Weights of a small transformer language model.
Size: MLP 576 SwiGLU, 7.82M parameters.
Each number is 500 + 40 x the weight over its row's rms, rounded and kept within 0 to 999. Layers, rows and columns count from 0. Numbers have three digits each. The size before them is the row's rms in percent of the matrix's.

# layer 5 MLP up, 576x224, rms 0.164, rows 425-549, columns 112-223
099:480491532527467458574525545541423496538495442495509471523487587528484580461538514500429530488466444560445484460499450512473411584513473532480575479525486497525507510481520462567440464519482512478452473469505534521530553550467446560488520472519524542498482504539592520508452442503432528482503379553484498531464521523534462483496450541455
104:483407526451497462431398508533485494498540547468446546511519523512471439524477515527494486509502454529516514493560581451482498530513518456488536529588544469500515565465534450504543496446564481506614497490506468509544492485489452524474504513418485447508451511478536539563508535513532479519488507515511520499443527490545566514517452580508
094:442574517579483522544429412466508505487553491514567476527443519565535428559446525450523481503528464554464464474477553510605512502421503491519596409462549514505529430527504542498474518535504518432483486464496486552487534445539534435506409526495526512474505549524466545510528569476447535474476599454490511496483485472460485516505511518463
105:517484527535436577529473588538479487474515534520532514517405546539523500507486557533534521554555460485431520472576529444465510490458526563567526487501475498490500469510562534459432463458484464522519489545502520541471469471526524505514511468582433481471481522530502491467490404559456473486501416586509500513491521529502505469562469440504
104:547521487563437497548444578464517444458508543526504516449505549437515528561554441484429540435498447527466467436469479501487484439450593497474382524575584492500520482489477478450468477510525477514500437435504568445542487477478441433386519446504482526523597492494498513502467483480494513477515485493550537540499473510511518489486497472544
099:563522493502485562499534493542480501472515523488514470540462531564490425619494474537521527435456471602533491538488579527527486452492457444508530493517505475461494478464462458473488454538558465537477502491489461484485497468495497473528529538495563498537532404528536468553435540517452470555471536539443458453446500555490434509579486493531
103:543501500566531505501460498529482557538453543502519509460456539442494458516536534615527490526497495422510545489515451505462520542458488561489518490540449495558504504529441490494458509461575517511516495540551479478532502547420479436548467471462487547519451542465509547521539566506515499517514469390481505552474518457499453530575494469558
097:512438475475506507583508517504435533474510499537575550571541534517428480461400462466527492527550472566513592518498442543488489467516411536506429467464542478556536436573482500461461482561470508523431508498542497462513530478474532581483526448467486537473501495481458473457444532481501506438505419543481468472478528493529520491562466479514
100:466516562482525463560445537514530548411579538560540469507514462536518575432525516475540520520480493513393449523465523501468425501559499457512450523504505497437542516464449528554467554481514567535549496531541471506506524433513462563496462478471493558475441575494516488594475501482514545504437571496482541488588455487471519539550540425498
095:461451487535506460509420498526550479521590458436446513496469453514453466517507565509512569500560552481491484549480517425473535462491451563522491514468550549482551522621528527503488540479522540514459478489441560578439429532512422518452502460474515485504533509438586512513517525495544482505573491573454483460516484561561523483529505489515
100:555415502480461572453543481501534537474481478462425525526501458441507445463467488446525488547506492516511510521455432528488505434461497472523566517489531454514493561499472450512472477498473498477503474491519514538492456541478517522387563529563476538517479493469550504553432478561501514471490548447473459520514511472583555520460470495422
098:514514549473496530501451474453451520488532480531532541484526529475466437511525470444494487467497573574475462470467486493459485465555512506560542496455533533488464448506519440464455489483530524592585508480520481498510467585531495549463486428430554494509484574475533493556451542505457577567452556491533523477463511480481486542457483489609
106:461514521429527570549540512540457501441493481480526531470526518492515498550570447487565544516509517539406476518622523511489453522486514530431506521463512506534513460511479498493451519494508469509522562504565480500489541524559530537466543543492486493440429504462429503556459561538478514437550519515495491527511482539542499572487502538519
095:418468496505484503527531508427434414498547508606499480467524548478519528427471506500553575496458492519522451521482493554479510509467487473452470524436523504522479556501547501517454520441560475479509489534504548561569494491541543412462567572504545516445501506515489523515478509523477545568417558506499464477450491382534489568530478504500
095:472562465504592421470508492488487495531400522534507479517458479460500495500452506551469489518510433441437494491528458487499511430441534511465524445460528544550534592483528497515500466486518502496509543479480591522506576526540549459530486533531464576550527540551526534551569437531531495516524543481491458480469458417489400550463460451492
095:490425480555414446525572448595469529562535492445448482492505486493470486531492517527450506583437529476519491481501422466456453539445480504506448490484464585525463477503494536483531447435528515453505464533460406496464486517445560517514504551485558490592542493491490470493517438519476439477516517513483538493467488519529437486419506508521
098:457498497486510534589478474494577532468546489509458545490461523506503509555552468526540494556511546466559493510588515491497509528487516504556427496545460585477498582458533459578559482534467485524515511519488492507443493508446558533522463484468505453492510453520534529456533485415588491487535530461430487499547537543498472411559468507466
096:496487568479525552462498454442525551422454483460526456479465566524525535555483585560551541488542499540500502473617512521528538499474450539509531546490553460485463528493491512480496533502518466517509495461480479539483520617505577478566531559519533504508561510396502529579492475502499526456497487544534555473450512481539558546480531499540
095:442553539494511523460473486521508485452479483492482579452518520566529513482499495536489498533505557423474488536441506469530453464478491552451479518445474408529491500505566562505511519497505596472454501439490463627477509479501512482433498487543458461515488497493533484361499491506457418471499457510459508494507548495491462499500507469520
095:466501444560533501555476572405513453480565461522509502503508441479514531448619483502430512490498510557481568464441499493498527550525513506483497525457470542552526565514521510506499554445491501571484507505471459525488493413484519446457563453502488523503504434529475507470448470543498465506492491449482519507486538480499500489500538505464
095:495532493468497520564513491444527551457482518454533573498446544553550441522542474506477506472421456524462495481488437518449511499568508463519561497507530498507496474567541513497463466447452540471497508471527411498495517520528566491579542501571464464561485552485556471449547526451489514505511512438543504500466478518485450520527554551493
091:527526526467449524481502463486563486572547555478492474477486514534442478448532491502493498508462506533462433525502503487478483501512469463511518457476483509531515521460468489566556539543445481495402497473428484545465486473511541480566520488520521505490491506538491374471452498501562516525556521541494597467463510399501520486491499523472
107:506468473513524531495579462506497450534501515534472485502473492518522586520405464509508513546491517502430504500580471468503498429460522526434554496415628461510461477509531444550473481411504468478481454460471492432478556488525515543550469480428483494513518514574474497499482438449462463575528506499518540465594494475565500464470537492502
101:498529521526632459467506499528521462495504545529499523511549549555529442489478525484453452500539532456506456491507535487495517497459508556463525577475527451590471514420568459513490495472505465489493455487540511505482509520559508563519541537488497485522473459455452580471517511523478542512483518458484533504451557476454566454571459461495
096:443500417496562538552470490556543536507501495479445459518497481555519556471511504473566464430552444468551460468446517522553497503443532550479494576441525545493549515529468547545524485499539454518536545523465471513467488442520470498470468410488541540488547505531521545497471444429521522509508462430527540461550534528484491489487475462555
098:485490457464510505531489462441560462456556520515402502421454518528533533422487531531503512486485485508472559502534518484499518454418467420518540529500521497510453514507522477446549539550532524435461597527533509441576523517470548467541502547524489574474502563500437506572448509499458516459552486492569527497523471578507489510428536526517
093:461497502541533473528503527425551518488464428432525482504530486483412492528522536530450517521512506532516601568559548496429475476474456460478503578466502442525454466467460459658473425540519546499517404452493511420509470465493490541557543450568492507525469502466539499477477518464524532487511519532517454493431487473503602503528496481526
099:476491543445491496518540556543564499473496540547478439463481536545521491515571423427502506458530534420532542548505468504542551489450517528525566543470502506468532449562542489466448470485515508565456487489417495553517551547446491445473554475501502505540543529512528556507445562504443381554572454441484534533584453479568523450478514502531
091:428391529511551473497514567482506456458489558435483523469534445451373473473495512628570529509530549524462535520432515487506447488490518519510504541517445473460491491445510480494440501446532503472543528507511549486505444560495475502527491552525553438424527535487491560452487507475558450477515465516515471538461561505460483545522426556474
107:490506508470454523403512530466464579552426544555506531495467462563484507555415529486540488580497484538496497542451472530497486544442482522477473460430498536470528510559431492478483487517452503528473510510501463463457430494504499568494501493505462544564561526503517456532541467536416503536549501503505501486583461499556505571507543468477
098:511482502458486519561477581510541520501492505546451531506516526489446546476462525477522531530478527538511536458467514511452491530441487525523558456544460524512486485547580475515446443421510518487501499486522524509486515478455525487471505478463493478492434506507521492465488492597506474451414565495475461539538470423533601551482526502528
115:464514524550558492463580484574480563485550458437531479498478488478507460443505488488537436548471542509458479467485505519545564516502548449513538557511454526482514492480593488555519526456517531457537487522497519506535539480529421476485460539523579514545452464495425481488486497516583466534518434479504483443566474495482474425564483489402
127:509516512483525487449422491514507542546470453565544521544518548496409510496408502516441526501530522435520438466501524498461496628531515504440508511527555481560499543477522552493469414464494486548454505508504471541516533506514515468449469468502471583441445473514524496495504542487444464518565525507520460449478533444461512522428426553504
093:493488507511473549518489503559579599486416523517567554551480458489470566463468493540541543518560513548479528473511445455487488547453540523505520483501529494484545496532437486473512516472497498579578523504505521526581490549569456464540506513574493513465461521542465523516452540486537460520547478470499487552536497471424547559553478471481
103:471508459584499546476459464521400499532447504560453476474548457545419532470435518476495448573516532471527492445441470522415547511456504493461518518467457442471508527515506533489484468564474554538544537478479546484482433490485497528498469516447493515469560548525494528454460463546536409478490492485540514608497506495497518560499508534519
109:525501494492467483489482449532481520493510474491508454498480490410479511502481433465509478513529505489481526485458486500470495484470493472458561457493548481602431611532551516555510483497491471456507459488561583506538505501456548489492529545533500487482524531511492545504511457427572488529517457538419511488525450457516458451560535483482
102:497439425486524508512478471521487506494529546465443464465473512526455499485435485495555511470528509468506501569514495501426525463535478464534441570520559579463540467502545475476476455457527518476484452524475462545544515480456456508533566471525470507466527468534489412450441422495530435458494426473496489538516483530501478423472527469501
105:582479512488517556481526505481491501496584507494480482416551531483567482537586496495577507578431505522476530421451513464516515464439579415448473543515418522497501503524510542534458483511548461444464509506595480552535483519525502489478497497605505514442447575446537456444467514455435477510503484429583489480471523460515531511436445493500
099:531402471471499443531480620508480533596536473456474468433424518469521483472524477496455509506499471481523520511506489490484521508512482504481443564472511517424493499516563555534555621519494399469500497511513550499455565498505505489468459516469552417376469531525512518559436532456455536509549543505449503482435438598497516540505481476523
094:441464463463521546495469581512470516530512586474509484465528512472570429524464480555534509500519474550530582508539553573535526474517448570458467492570403507522466523504560508553551440494473478500489467516450464472506502501473449570577585519489534505493508482389483528498492576489404466476521482518515509469541540517504529540572474505499
099:516467462436456579417497469463467476474505507518501513553606459502442422515515485563522441472446508470532520417495445478523466545577497526515523511513462451470497449494597463400491529452527478492513535469485522465456566415504480453549456532478479460521439516474521431556541448474568450489455486478534541486477561463513484435585538545525
107:483563454584488497528517509494461484516497483527516477512518510497521519552514528465492462532417503540504529531521510543496503539541440472506536500455537479474478487520479490544385554512506475507546517482437497456508519489560540449560512507539520457539571511498457514486528651548524532433509469463522517481485460579494442566499493579498
106:488517485552500555488598481501523503509536497544498501452478469530407492468437548554409505425484477570463613482417518528522504546494469564467517458485572493488574498507505482500554503529555478416469456537524497493487516518428514469503489526507489574490487457499458527504537510563521557523425498494475525501551474492526506567556444514523
106:540628486549458489544502564485513505510528519460513555472498512510488565449457507505571530578551456474590473512563499534512471577493481550545588503556437451534481504494510532488531561511499524487589485537526491565480532513442471564470454534413489421513443440512504488518476468460518526493518492529559495483458580458482529554528509536444
112:497482540520574512499469564506517513509473481441406563524523503491575585408489518510469527581535569456375479507511464496470466469518580467509511578489512470533563453469437514528476477515571517581530476498504550516502487370482430492469491537575496503543472511563482494483489530482442478458527479555413532538465501521528499469424452549525
107:514478582475453462518555485488557519528416564455412416466509442551462466493508564480459497473541538538539465475478496547462466527507552526450568496425530501516479468526524501438614491458459550542536513494551471480452503475443553537429492495530413514523485507464521505458499470481479467561484505474511490462498478565522540507510511506567
095:514468595505501538534437462559438512554505548469506498487431494536539517502478501480482507500482501496470514488431545504483483627483530524492529549533482516513471478554472549531502469569533517456520492482430587510563494533502528507472573451550495389577530478524537534523502470511493478557442439564460486472475481464397482378590482516471
101:455487519469561489537470508493497501503485590490487473514458437425418497524554519457553445540435557511531516493556484484520512514504522457569512524459537555472500546557499555546489512507460444556532431456512508532440470425535491477467513510513492493455554478527440466462488513542526509530493434492522540541513480454485495465604442590472
097:501473453507502490455513472523520430554503554436530456497595472430521532563485518560461467549481517479547506554491398556529513438519475448475503509539427466522493550527555569621490511514467519499548417490497440517471519505556506490440466498507534476493509483462558449520497520472505403512577516469444504522508456469523482464459516460485
109:520522533434492478446494463516491514475573513453501519494450556414525463486525497558525542475485449463496539462467414444467550480472483489521464483579491402526498469457460440522569580509463544537470474473457514520437566525428459475482554435552552484509491571535542509523498455493463455511523481528540434484437464545450413480472468563530
100:372450511426455491518526495531545478449497558553560508511503539492444552507419519474461514453480563512474466435472393497456470474520483447524474570488485480453496473510493447530462537508475463538443478402534434485523504516455509583444486581500493510490456487455464414456510487512499459481441468500505472456500452475545501534528535572546
099:520540455528508463530499558517529490487530487481502523487571446487522525467516584541514539501500557488529506477467509604483414604456535475445516462466469491514530459536449447452469549466564492504501454482578565477444602534466417495486458509493490453477552568588434505466444438456562506490480479469567519435489472479455559498510437534497
094:425537446502480527500512470468527509492486452550525487538556497474514449457472538480501503517475454569487480451481488433497519498529518483508482479448479464507530514469471500488522498598500482513540513488549545585449507535505592614516537509514537528408530538432560390488519488437515474461527520591497592541490540461505501488527567470572
095:558415527447487440495514481488571538458532526524489461524507536538568461461518429515570562432469435506495500492559509539428552584457548515475518534523485549598535492493502495437474519509528470505521494498482578485483487508522537498491493549439550444520509501445563451529548601505510477462558461509504473471531466440440450543451589491548
103:513506494506470450549520534526544517540456545530492545546523419487480500499545438433490508556550534503463549521504534455445435506542522503450459566461569369537518509456367485441504478478518455522504523460554493459471540459495479549524508490530509487512458487510459499589472540504491458574444440504516437508497422506583536548479572420543
107:540504478524471539553500580543583496547518443467444490529512453421534529492452433475498540547470526522562520466449546542506501588436442561501546539513511474539477515442525457426521470526447514482534546529473515493569455525490539404554463496558496500461499519520515517460510459462490504470532515483470495445405485543481480532564488553507
096:518512504534532506493493480588547457433539532485478509479524585519455554493449544482522531515486542519492451467493451558522490535514517534491528512429448437508521492525463548466554507493485486491491529449483496453466523490599502536411465513519564496530520581421552503577506533436512499554531535524510483462528511559516555473479533541499
093:545510476447481516441499429541417505466503530520541560528488441543527510486495566521493468481498483551493497465469520455514499485436550483570455509517573474484587472515544504519429452507511556512411558451538507588457515452558477530587564535542455501471505435495620464492525474545528440463484486543499464553550503466515533560477553464509
096:555544527516545470478485472480577437528528546492514471506555525552485430524473524529545442507498518479525504437482559474496474588507508438538483443523527497456490518461555454477508453467494447581508529522564472482492528479493545419559556537544479501435481513489484481520464483495536520534474467523437473542422550437482497513480482474515
104:517532567499528505534508452507527445511573456475507553503509583510570506539478466531473558422492519585437505433499517492452491484562526466444497516429490479555455497417464520520459520466555571485470522489518529500464526512494406498488450497541478547464574529561454486494480537497527497489540489542440509496484485508435572523522484492519
098:436527516478474520414529518505465455466469409539477526453511510549456557475456554477472510571543464468532470473460448578496473454461487477405452515443534523477559505485446466522554561500514562567466552522460507467440460515490479481497424508501459479554487479535519492534520586494551477508576475543437465530474526483473432465540494479508
090:545499481535530555541493497514496478555482486544493456496498487636499519462491571537512527422477462466473540481522506463447525480493476484435520504533559495471479549448497458496571570525480545481560488560399478464495496461470494506524516544472510477479420464520535524439511505464525510487497438550454472501548583500498464546495458521463
103:582499525543477476535486458527456536521515504488484550504494486500448479464472514529530521457507527477509438439515506509506508549497456476495444510501506608494507484450488420435454509457565483534525527541542505562503524524468497504468463541575424491512528545537555556502460504585502529489446510501507488551456478514526545495492426519496
101:550428511476539544491390463470553524544543445476484542540505417481504480466471463518509443542473581528488432505517530527483454579445502475461494503537431498527543471558438443469504484452542524471551515477488474463493495534449542453459457520478484559505580378484481455530501493507491482563510506467502564543487511510446462516522463449448
098:576499526602515504489488530463541466514541509499493496572545534449487493491471513572464519544484444529579496519557514559491537531505422567513497480482472486464535519496484497477529455532484485541458463518490536478479502535403505604470493586503474522464479534500519484457479481487499496517525488558550559487515488522540521465552488525496
097:500480482504472501427469496486525401519468497490449534537478470581507471538534546509492455547478549516498556569478520490561528492496487533532526560534499470453540506511525443503506557534522510437535538530481510512519437548456454592536515464501447470446460445487520512482462455549565536462537511464516487600561506509439572506515453512473
097:451579567438564483473500470444484430496520520511578587534593487499513416512542456505515465458529489429484496521542521503418502459521514489425499508540470509510563524434541522510418425513554510585539468423495559479520499458541572509487477480448436414527490504445517547489449461541540519532465598464562485434500453538515470511423496542526
100:522529571487522526489459512508480503504509535576479518565460431578544510439492568479466477528403472500495545509576488516461537566535541422567548486478543496449445469417493482535579545544587508497510443478482547487548546451518456496496541495451537482544502544549473475529500487469628470394477470481567505531526564486497514479518505460519
103:452501509453484531548536449518496505506529466548400559554494494502548581474578409511505492532495545486532527475443521517482511470489507520423514492510523498522536528448519478532461552454459468470517535475467605501430508559483499577462429461506455482461421490547483521467545449482484504543578503474503544539517463502543484421496514488398
096:453534489520564588488500507477552498519468440552460481452551510529480553527485428466444460469550507465560454515543440483491499512491490407503495505508469530448498521530566486524524571540472497566541540544512418498545524423501540446488560486435476497425416452514544501473540459539472497479537473441569468520460509449493487496517495552500
109:500509546538472505560492547569508472492496488508541559507501500573494514521553465501441539489438488489416521482463540579481516498460514547488452552554568482433517485473452467506431535484448545476457515434541536504486493521504456506476469497511547523452476449439487469540468469550498532573464440531540484513511544511518507489493542497481
100:459527462497439512418503513551479497537499555482503470439485445537504471506430501500508424431512464514531539452491572515460533506471465474505552522484493501527455480449531567450491472521505452591520516421509581474533403557453478535490487566503499513498439495523531583519465483480533543481531484452501549497471496482472439536502580492527
104:503567389458488506562493466395454492448591481518417510555447453525495459570520500553500512504451462469487493446492484539510564499470517486605436495491474527514527529575502537519472512519466512593496516552572475503512453446516481447498575454517471485434471526512544481503516538429502505499497495529525514508508487556573571512511402488511
099:457469481568458597468572525525547553460500591472521498531453483473485477445525469487506546523530517539471500453435567506489527499509494450483550537533596523506463559441507522477514517470514470529435488538418555479547528503536487452518545580482625552426538536502530497497422455481447498522515488550483449477541546476486543565444480469432
095:504513559516574434510544468491522441471496477527402488493503490472506430568418456477454528447487462448532549458498500540563537546489495528514524485436485469516509514456514524543555519459519520482568574491536494503559543541540499467508515504475428503510566502575471477544484502550551506626529457475479426414530463547455529524504528524549
098:478473449460481544566423488478504513485481559514531520512556454490434483511497479485528433533497574528570494522447543501417528528466539548474515478556479478495464461532540490517521506469448500511564484483534433560357465508551537458557504481523576498515526442539520532495486470565492461545498462418465487485497547505482526522541474522473
106:535455467531462422581541536454592466473535476457469505503474542530432524447484527459491511451502498525534441481514528501457508468489521575517521545494465479545529539534541500526487442472477556469518562549520479547485508511504475447470523543612497499538559522486474494449401556500558505484472514508569503507514436459468538430502469539427
094:455493523486515503482555499529471423525535510513538489543486516470521509480551506634501438468485496545514544537501479577544489507468576516509459480551440576469567487490497469448509519414519475493499487544520494511521533468579466483478474491530452508470541506562528491565493493509491538518500492488565514465497512485457560499474443508572
096:526527583500588517526585524486434525577490464491550441518456512483526507482491511540432553534423481508515448435491483517532555494483463520448595477537486511511540479466461551450512528455526524424488507557511506484546398524528510537563481535498456481483487417527454488480583486488508515476555509493518547512501503455497554450562515536562
101:454515600540492456481543491452460431511464492414450460469523463463582453471493451562488466577450406418581438575542541531481528495484447502556478482479417445478453578515519523496490503543471478451549467515466484444520508494481537558582493502539518517508529473497535552553503485527438512427515492415511537505435572503469456482478545598521
093:433482532534527536461462468440466514497473476512399487545468506523492533504558510530527466507497499526556480495545502456563494474495492514433504612558486535433515513542489452488573388501484483495531494580476549534528519511485497532443563540528480444516451574525513496483470528516482428491460478482536416562436500452500510453569459413522
096:380511536498529506519526523468494499529561481527498505506536453569511563409500458520586540497463495449472478487544416518488554480523499529442496538474464517493541491462492556501437505537499504521477452558488505444518478504529527551495502491467463491550463482532431473605548482484492545476470474488515442504515511508503573560607555505515
097:525456444450463501467486544559413513554507526530501422457530481585472516502530442470490412393581513444484439457518534462472524517497617504508517556549498519504482561455526444454472562489490511510468516507472584532473476476533430479526494426569540471527515467519522541470506508488440490541593430476501508477494517475467457623515570468482
101:449514518412515483467510579556565444466494488463460456559553445574601480516494537554548497492475477525478542480457548464537447501517470650504529546505515452463473406459479516481499563530443481481485488496528524442479491453491528485508510508565511509491546510494548495503572522484452463463460445599480502431473472536536567539460522528539
097:490478517472520438450553504484533519489517465493568534501409517452494479462549515483531512492476541471515476525537554523466599469532476574621484524479501495548496495420551491453504457453562609472501490486504521516448477475493539569581510504456500587567481480537456479546516466444547495457477492481441514484482414519469500478543527507506
111:555540484518517506484502483509516564438519440557514458548516523516516532470553529413486522468537514471511535522502552593535499493566587527506516409518447502494487563525442418509525503433530476515478497430490470528490545532530514484501511445488476503442484513500554520478440449473565431454578522453497487542477534554512509497473491544445
106:451537548492521500497443513481477474476541583432474517565502514544480472492410470470473462460515468530498472584437549494540566468590495560571481565520488453496546473490534474485512461470482518494509545560610496570432473476514510500518553526489532406558498502509460475543468444542509491486552515527476502488453422516552498490509530577515
113:519477549527439525506509480472564474548497481577587542421461507483498490447462439546476524463485557456538535483484431514625531564531598516486514548509521502469493574553499494529498505513510474501505497589478537549542452514525587477445510515498473506527457534636498486491490471485565438520527519536493468488500533518538539499529461531500
097:496531431507508544489547499521516446520445477479503501520572565499507546529545446489438472491544507570526459438487445479534477517463551504491529486486475465470456531465524580404474480484522392496472497515488427536529475460514531491582479532529510533508526485477521558409541471484530492511445453584477544490523581467544509535532442528627
096:420516456508444543529503500492564486542527447542540522462503479496498498435468466561504527445471538501449530404434480545457503479493485466504555544575443478494473571481467467469538476452578516521430483489513490485548426467469506553487524512507538502521554526518486454460451550406524525492475526555450588603511464552546443467543523524513
093:494490438464497468542482519501470467463433564482545367511558541542505561451515507473467467460496437486592498410527528552454554468487498610531475496533482485516441468542510474466488488550490474441489489413520496465490531556493526465569515471430451389548530495471445501501539535472527576502483464458475442500526448569564459463520503472486
098:485471511447533568491485509568510519502544481514412558472525505524545464566539511510479520477460433485510482563387586533537489561522496478521527421534509513515555467432516446540491548488466479507563575438465450508513479533446426480502475459490540493505501503559531503516546451492534558452489511474515556495497476496530530487532542480470
101:526486496496629545480524530445415426461529579454479531502490465517540446451464531564497497473493544475481500481443566443466577519452415535499415491504428523530452469531552544496516533480569470521468489491531556503463519501471508493408523446412477468507453472467410472499508525460524553475518481521438552419510566494518553510503513508544
093:490489433499520527460501481483489494445465526518488467472493519516514467481472505491549492490481527514493473480585485527532457485601502478587530502490500568486534602502459478518500543547492421514509538488562544471512450520462477624506555505497518505487464450500547466603553525527505543531565522447391523492419509570521533521498512491500
098:534520520430513480541458556484491454491526552529481519414538474554494541500537476544546540493556543498550527469487461471427481459515506513510502490441534469546486490413479476482496516441517508452497490473430505506399543562504507513503569469584462454530450491472510476472472461462451409526520449448504504556498530548514468484499411512466
092:521486516506504470524429564486452511563557449521481546484526479580550473543492506448522516536495420489510482458514482511471538486523425445502538479490507492532479550489541524609473522506519462525482514523527513500465492528534393508483543443483462444412423480520467472488583483462524571504467558479427490509563484508504501515493489507488
096:521546485534481436466481512410505535530460534511511501488485445539526441443460496560488487472521535475447482481508456502513472486489425496525475498481471480528479446511466515541562566555508579489454476540504517540517478523581566527449543396483491523497517516478487505427426473537490463484494484493468571510433439497551504533510523425523
102:501489523535527516511537477531456520527575457562505520474534482544465549435521548549538438594442536548467485498477440510469465522478576471455385573482585482475552502518479488489471513442504490572449536538467497529484444498521497500479451493531538491541485520518473457433475493531501507513438574492496487471474536509557438493492508539527
099:507431465508516422482575499471514437491509526462496494499527517556491495487413557490535531457431495562511543477466447605573518505444549482499437508491518441459492467489515520546503512416503564502492451529498456550452468448552489486491545524495561549522495481538435546627427517500577509472495538557449535579541515413547489531529450548561
091:528495581500516595500492597469507568515440544490472517531478565522521479479486541466459559506475536582537564559539517489525556466519472519500423561467471453555521451528512504530454480472488510495505538549480549542429398494517542425478516455476496457506550464450542477506493521450513495452491502505475446506574539529505535493538489512443
105:573515395496510481546440512508542470561553518468439516600483491502426503479475462543492512444492519471423471499509480476505491529468484446489480534473469528426496482478537489418494568509432495514494403510550493537432435562468510458430575505554514514510460465425443450476518479559499499510515468523472552520459556471434541504513483546507
105:528491519412446430467506510502507492365518488486477522502492467489497469515524510535555506489445488493480456463546492501537535509473446507509494514530540495409515519520506560491577496513493492511559521536473463505509499517453475482439435522494562412525495510480554476512533523554469501501492472524445500491524470567474465450486549485451
092:486475479519517552557536560479543532509610492574483527476530568482593510525464466507448462447521517466471503537504482474492508488440419497483542442572491506543447553528499530502536487473489508517498447467486587527452540486479515488532575487509477496519440489522616461470511551433477515532569492537421590455453495564545484451441441484521
109:562463491473477533574435536464485522447482508469497511551413502501467516478545466467475480459506489512508468485561451494541531381467482502483495525507439474489493488571557510504516521536444507480487558516505442519497612617544469508472459517519513498537514408442555510470498475569497428503488510560574542433507581539607397477469525442458
106:513486499485520544499475491526498520504506430568541481518392522435546520438532530504477509504449480470463492470472522487425492487487500466537475513469452479554497522581538496559465514451509482423479461524427485467526489484488434410498430475531484497462478526544537516515453468494524479478488420512525481467471481483523476443575533434437
102:474447595497552470533529445444523536496519471438440490477470448505578535491588522559507517453390462509411544543467447515533519439460511506534469510558517477426485462459491514424448540468464514541453441492529476496562489526471476562467502476488560519510480507556567447538451549448455517533462454493465519548522539517452527527505419499460
103:475387469522533472489431486447511481473500526362502414529536587480482578494528489507511560480473486474442426545476468499519537564519542488494511474506502500532467544541573493520528433452481523581558478449530519514485506528462497540493506513496522453513491459522446479510463541490516461451489448484553410509462443514433470457486483510487
095:477477469482563463435510419516506542444429510503481482534618472463451514538480534552529506545447500468533508501475517555478510502557546456460543516533529569528470546507520497577586410536486471541526544472490508561536558456508535493495441418443489488573513557519495526540499487477537543442507515513520437485502502494551464487476571539483
109:494494534502513501452398463483539517448441497528521552562491448466453474521467520506485501517566483499498472498537457496497505521539450517508505560511500514496528524530516565471497485464479490525458465520607560474568478408442485511523489445519533491493495513484463559518472470458406476559442469484534457521518484450450573464487486484510
100:469442517531493496535492472519478581476464539478520524546498546514493555551604505425478524481482543512521566560434443493517460470429466506473484451489504443542558530483553417501464519506492522531426518480575454514499529509472476486431507497459444484545490443517480536551490514520559579463481505535571485513476503536536531519534460438544
103:499483501441491599455565517530439473530549453538490593537475499509420416491524532511483506531471498527542457472497560511524470548506555491500530569528439548543508513539461471487511535505530525502525459547554516550477573505541487490382470489441464447491544496477493577492535526518440489499457537593533536514587504525473441448463533408535
105:526499499460549414468473484531543533525542514460517485503498558554525500525457537455530486551489505476497477508464481485461533469526438504509484571369491519542466438504552391521508403524520493493599425509431519554427445557557442510532482550442479507465468476476516509533471416482517480498570494395495557515520543508496480464506543504509
103:580492529431534451582560493557464404485436541560447513464540538498510544498520526527484522514539540529488507415491531509433592489552477445534423452492461500501536568507525513511565573538540454456501496578522467493479531515494499557444499507541505511477555500510530518469494496492503543492482494444492468494497479467444452473455577488469
103:464477480528518469437488497541442488504488513573562498512486489436476458484489453449561482480450436500485556488446523544483484432472436470513435491510467408459428497483492417505554523535566521567466525576498455565429513482466532456452479534501433478466509494510466488605514496497492496482518486526537542497462489502558538544490557484525
097:532495503520507516517437545462562461512498575462429393470480453443489466489579503459546531523493544439562497544426548512503485508527510546504564518505495521519522523509454444455488557507507500610515611467523508498484545462462468462523535519481477611505529495480503554536469524512576517479556581453519466447518522460471495458500436610434
084:482463572557475423514493506552473466577510571475553448528476558511508423541468449621478480492514503470481543555468435528542501537467549466536477533530458449526537483520503495454423481497483545503525476501433518546506506452505473500480480488571540490477524452501455550436491428474505487493525558489513491538447494462471467491534333513535
099:519492498480454572504536512486513485457444588459477502422511445535492468448405478475540490569515553578511429484483484503461489499494495587488543512486503473469492515497527476454475566555495440505457570438565471513535519478496516458550491479490487504504462511451505544516441482493521396486509525436472487542504487515519474431499506398472
102:389485522460459472488401513454446437448452452439469536469523506469439463504527483465588508504495501486456438501531518558525525498502483492444530509445562492503411505468519579481457512486548515493589514438475491480536454444477429546471494532487444529518463482506484465498497451509488484507431426480531461497483499550466534456505458571532
099:459477461475485487523535504504452505391497484511417472446526506523517443511501564499430560499542530497515489464503492497502472479462540569465533528498552541568559564524540579488538431493453526525505442425435502483445449537493489480443510546495519488482491490490486481506522479453537531492549527466507568510519479503452474533486474532489
101:424523520542500559484526448523557450483512481526456494447494537586463445505459507455458543574447490465519445513462498524508489517488540467458516475417435497533465539473466578505501528445538567491578500538505586523513463479470496508506508508483513481496486482501475486531496497563479480565584540512538525523561513485478439467489500448553
095:577535548528445452512555488500474453603472484456462600527537442455511474553455488535494501449454564444548501528560553539552502541547516538509543526539542494470497513479506398482507509537490512512443536528526505488532522436489513439504484513507418473487467505405415478493590532505479533465523559529501477522561514410512531478511533514475
105:574509512536495509557503480488438461503428492507563516540512558523558479533514563580462438504499535552492504452434547476465467512475502571441530467537505519456509497578514451471464517480490489564450448503462469485514438528557510517568566486516429518487559490459503482516489552512534429582481489492516489465515463549461570537481511597492
116:445536469470517541610483470491565545523511506568522526549504502461486540498607518514565534491549525543546467458517512523504532485475485518494470388533468554510512530533537488515440533514490450462518563433512462475513550544545481415444455490519482405502511422515479523461531557518554521453463550445554585521413487511526536514567484515459
095:526470519424532514576421552555430460449502532447612566545536493540516481535457447514457469531545461498458482455571502486480504488548414552498496556509446469472474549487444498472479494535452508435504521507515427507471486563534488443492468527526521489576483499461442523520495537597569484508470472491451537527487597497495527446562522485524
097:528474502510480484462495504512597491464541423476469465463536466547497450524544478488545541525570497510509485438488491519508484512521444471466462504515508502490587568586480439505443512513486528510483528500490498491502395539452542484571505463401531508523488457510433536554406495474516593500559518492457443495527583466503500484513476501522